Weights of a small GPT-style language model, trained from scratch on English Wikipedia: rotary positions, no biases in attention or MLP.
Each number is 128 + 24 x the weight over its row's rms, rounded and kept within 0 to 255. Layers, rows and columns count from 0. Numbers have three digits each. The size before them is the row's rms in percent of the matrix's.

# layer 11 MLP gate, 512x192, rms 0.155, rows 374-416, columns 0-63
112:108125150090114097127148175130118122138119137121139162166086137123170123112111135102121157087123137140115144110115144139085132136103100161097086140125133095166152102160139117149100112141110154
101:157152084135164185136134116128169161172161104130158117138130151161138131162104105139088110181151131087156182149116120155152138109185135124125090157150128106118131150156092157140143130141146099
099:109095104098120141148115118188102175128125108123110139118136149129141124120160127160153114137150104083113088133118116137128143151110107156152120144143153145121085134125148121146098127088154111
096:135125149157133163137122137168111144144163172078117085116117119134110121130106123141176147099160084128122141126143125101109129117174154141132076158156126100086125125148105108119160109140098119
104:104096150074126128148105125146152118144124101103136140112092145091092107114153118160154136146188158111123124088160134108124123124173128172177067121114089115114112127094116081137129152102123151
096:119093131114164118134138128141101123130153112145157121115098099109078101182106100101161131127140143116094082140125150139124104113137151096142094118119110123116149108130098124188178140162127148
106:108131159132120127144137126123172143118115121112159127129104184147146112116145113162152173117117160144097108136113111124093091155125090118102117146159142068131116160122129118155131145149113127
094:124150120169135115098089129118139118155093139148161136124160154113159105144115104157119110137160070120153116151174146173148163204118149143108145139127122136169127121147186134177143134110122100
097:160144125127155154107116087132138087124084098156095156130163144132106132124136183120108161164155090145151095143142170137126129142102122118110079101149116133116133118135119146134148156113115122
097:088139185148122175136179087142129137134103116108095124167097172158111123133127163090133124134170140136172146145140115158144128111116158114120108125125103118151160119100100130151115143103131154
101:119135141096168125113113155145138138134114103148152105151159157130124096104147134128144102115102106158083128132094133150140162130135149162129116141152118108108154139118158101153108160154138084
103:155146137155152135093113132131104143141171117118137127117138135115092121170171154138150139120133152118151174109133118124076130111146136129109085124160115121135138139146181121165150117160094137
101:125172137115135126124121110085105095140113115117143124122139113134130129139109087134085096136104113113134088119156101114157095135119138137135118145074133179104146157136101166122115079105155136
102:107133154129125123122145128153098125147131089191144169146139103120075116106082123148154109119090081138135122145104094130148148145152128106132123076106157166108149166083146125095131107098171116
104:156111142119149134143087132166157156162141120164129140114159140127109147134113121170126125162129135104139145171148112130161149146098121094169095177149113072121145095055165097151159147127165138
101:151147085118104183109117150113135161065107120165135147100114115122170179142140110122118090120119094164120168128137129070117129103150128098113111149147115175115134149136143151109092085134106128
100:155142091106127092111127120147158128127108151155145113130148160088133175091133135084138178086104135109100117153160139141091110100129126122093121140124144123122146072095182081100091124147142153
097:123123103137107158105099143134129128092154112130156123110127117156120127121167138118171122148135111120145139087142179101111087132175108141128093156121119139139155102159135149107111136154128130
097:114185135142128136132140134118131106112076101090137091111110155136134169128096099164071138178125127171118117152153134160148076119097093158135130145091119135110087123119152143164138140126120152
094:155127093082112116131142084177115121121127085152130138095127117164115140161137141149095145139163105145098139134119117131127134110173111095145105106146107119100110160141137126161112161130144126
098:109181124106144070093162134151153136105124091146114141108129144111120136104073161140133127129141145116118131133135130120171107161119152110171148141141091125109113141103123159145101109115100156
098:141152147166159119121092104162129102129129176177134150098101147099155132136097097131144146112114170153126138055075091074128146144124098158123152131130139165101146143137146108145182086116168114
100:114125094142125104132167151156145152134125092126110136053123126125082164111112074128153116155130104116112119109138138066116150165157097118104118125121132118122151119094137122095109134131099128
100:149104112123152175146129126150100137153114162128134131116143153126117117139120139108163092159129157137137145140138121165136102145141195100095096132132122114129185156118114142106103141144116104
096:150117121157124106111166095113099149120100169141110147092129092127121086114132155139085171137079104096139131120143127157104120158113123128143118105109155098117132137149078121110120146134100136
105:117144115098096129103105118117132155112095109099116114134105124129105116132142105137091123078147126098152107134098121123135127152124138118131080116151131175100113116135156145108124107155117120
105:075157151126141139140098113127159126115122124163143124152131124130098130100154104062140111125174115122100135149138103131085168083137100122097144150115156091106132142144197151132118116144133119
104:099134126116103129170059104129135125178170141110156131097135114097110133143123140142097145145144154133077147102141165143136130124093160086134120093133124145130117128155125171110114151107151134
103:141145120120088127127110098127128128113144125112143151147098190129151166094142172094115094116120132113116149147151123082117130137154125124089138101089121105136124104093110142107118132091143157
100:136154173118130113107131110150110100090150118086163138142128135117112152084145145126139129104142114141100141065113097138154109119099139106117139135134171129112146073128164114140158154093137131
101:129141091092159115136173146110107107129080108130133121111104145115138154106144128171109143097147101143158135089150108125134105115121130150129118162130102077116145085134112122144136118144131115
096:157130099127128145139119080109157125175130127142151112128130155077149106133141161140127150119133126127086097140157084155146129113131111057135120147113074122093101066118143150103143147093141118
097:121153142118130128132171147074172138172104057132138127163111139101134123140141115114134130103138129152131142120140105118165124113126135152117125082134113117143124079115160145126102120108135154
107:123115109107122145128115111128117091105136140143084112162136149128136124142088165148079152135184144091151138136146125135107123137140086135103113160120152142131141132114086118079127108134124130
099:141138121096105088167148129124135093106087147124111148136143131139142108104079126121136103131153140170131105139140103128101141147121185138166175150163184124149121145130091118177108150134090149
095:167128147086116139149149150135142127107144131119096121143131136148128138132119124154108129188175165164152119133149104136108132087114132128103107119121115144150098137137140103127133088119097128
102:117141176094113108119122112142104143157105142122121140141133133130142116141136103113142114098107106132187147135142123114130149121111138122090089134103138112086121171090153120099116112088173161
105:177160096140152146112151125160120155131174138149105138127138107123122144150158107135124144112127106129127140086139129121149124116142148101086145137087112118108131159139135148113161125123104167
104:108142143137127154157089126151117112160182166092101179154105111131143136122107146134106131163164127140139115119098135110113107126105121112156135106134096133119099149161111112129113133094097120
107:157061092150069094112157075147112156112146160101119122135114154110095129141119124097101119142144140155134137152173145130110101126149150134108142137093126182137102122109181164121086105127121147
097:148117126151172138168159133099150184177145129155117109107141114160092195101106125153114111129168177126145125140143121104141150144114139161159122110120112108132090141126144152121158120094122136
102:158119128133144136131119125138124126098169099127125151122116129112089119122111141061081123117154165148163144160136168154150169124111203086088128116152152119124164126162135103121069120082129067
101:134131068160099197115105190113138103113176170155152152130135136151116153155166099094123110135114089140162135147138094097157138131154100137125146130111140116149106144115160134114171119115126137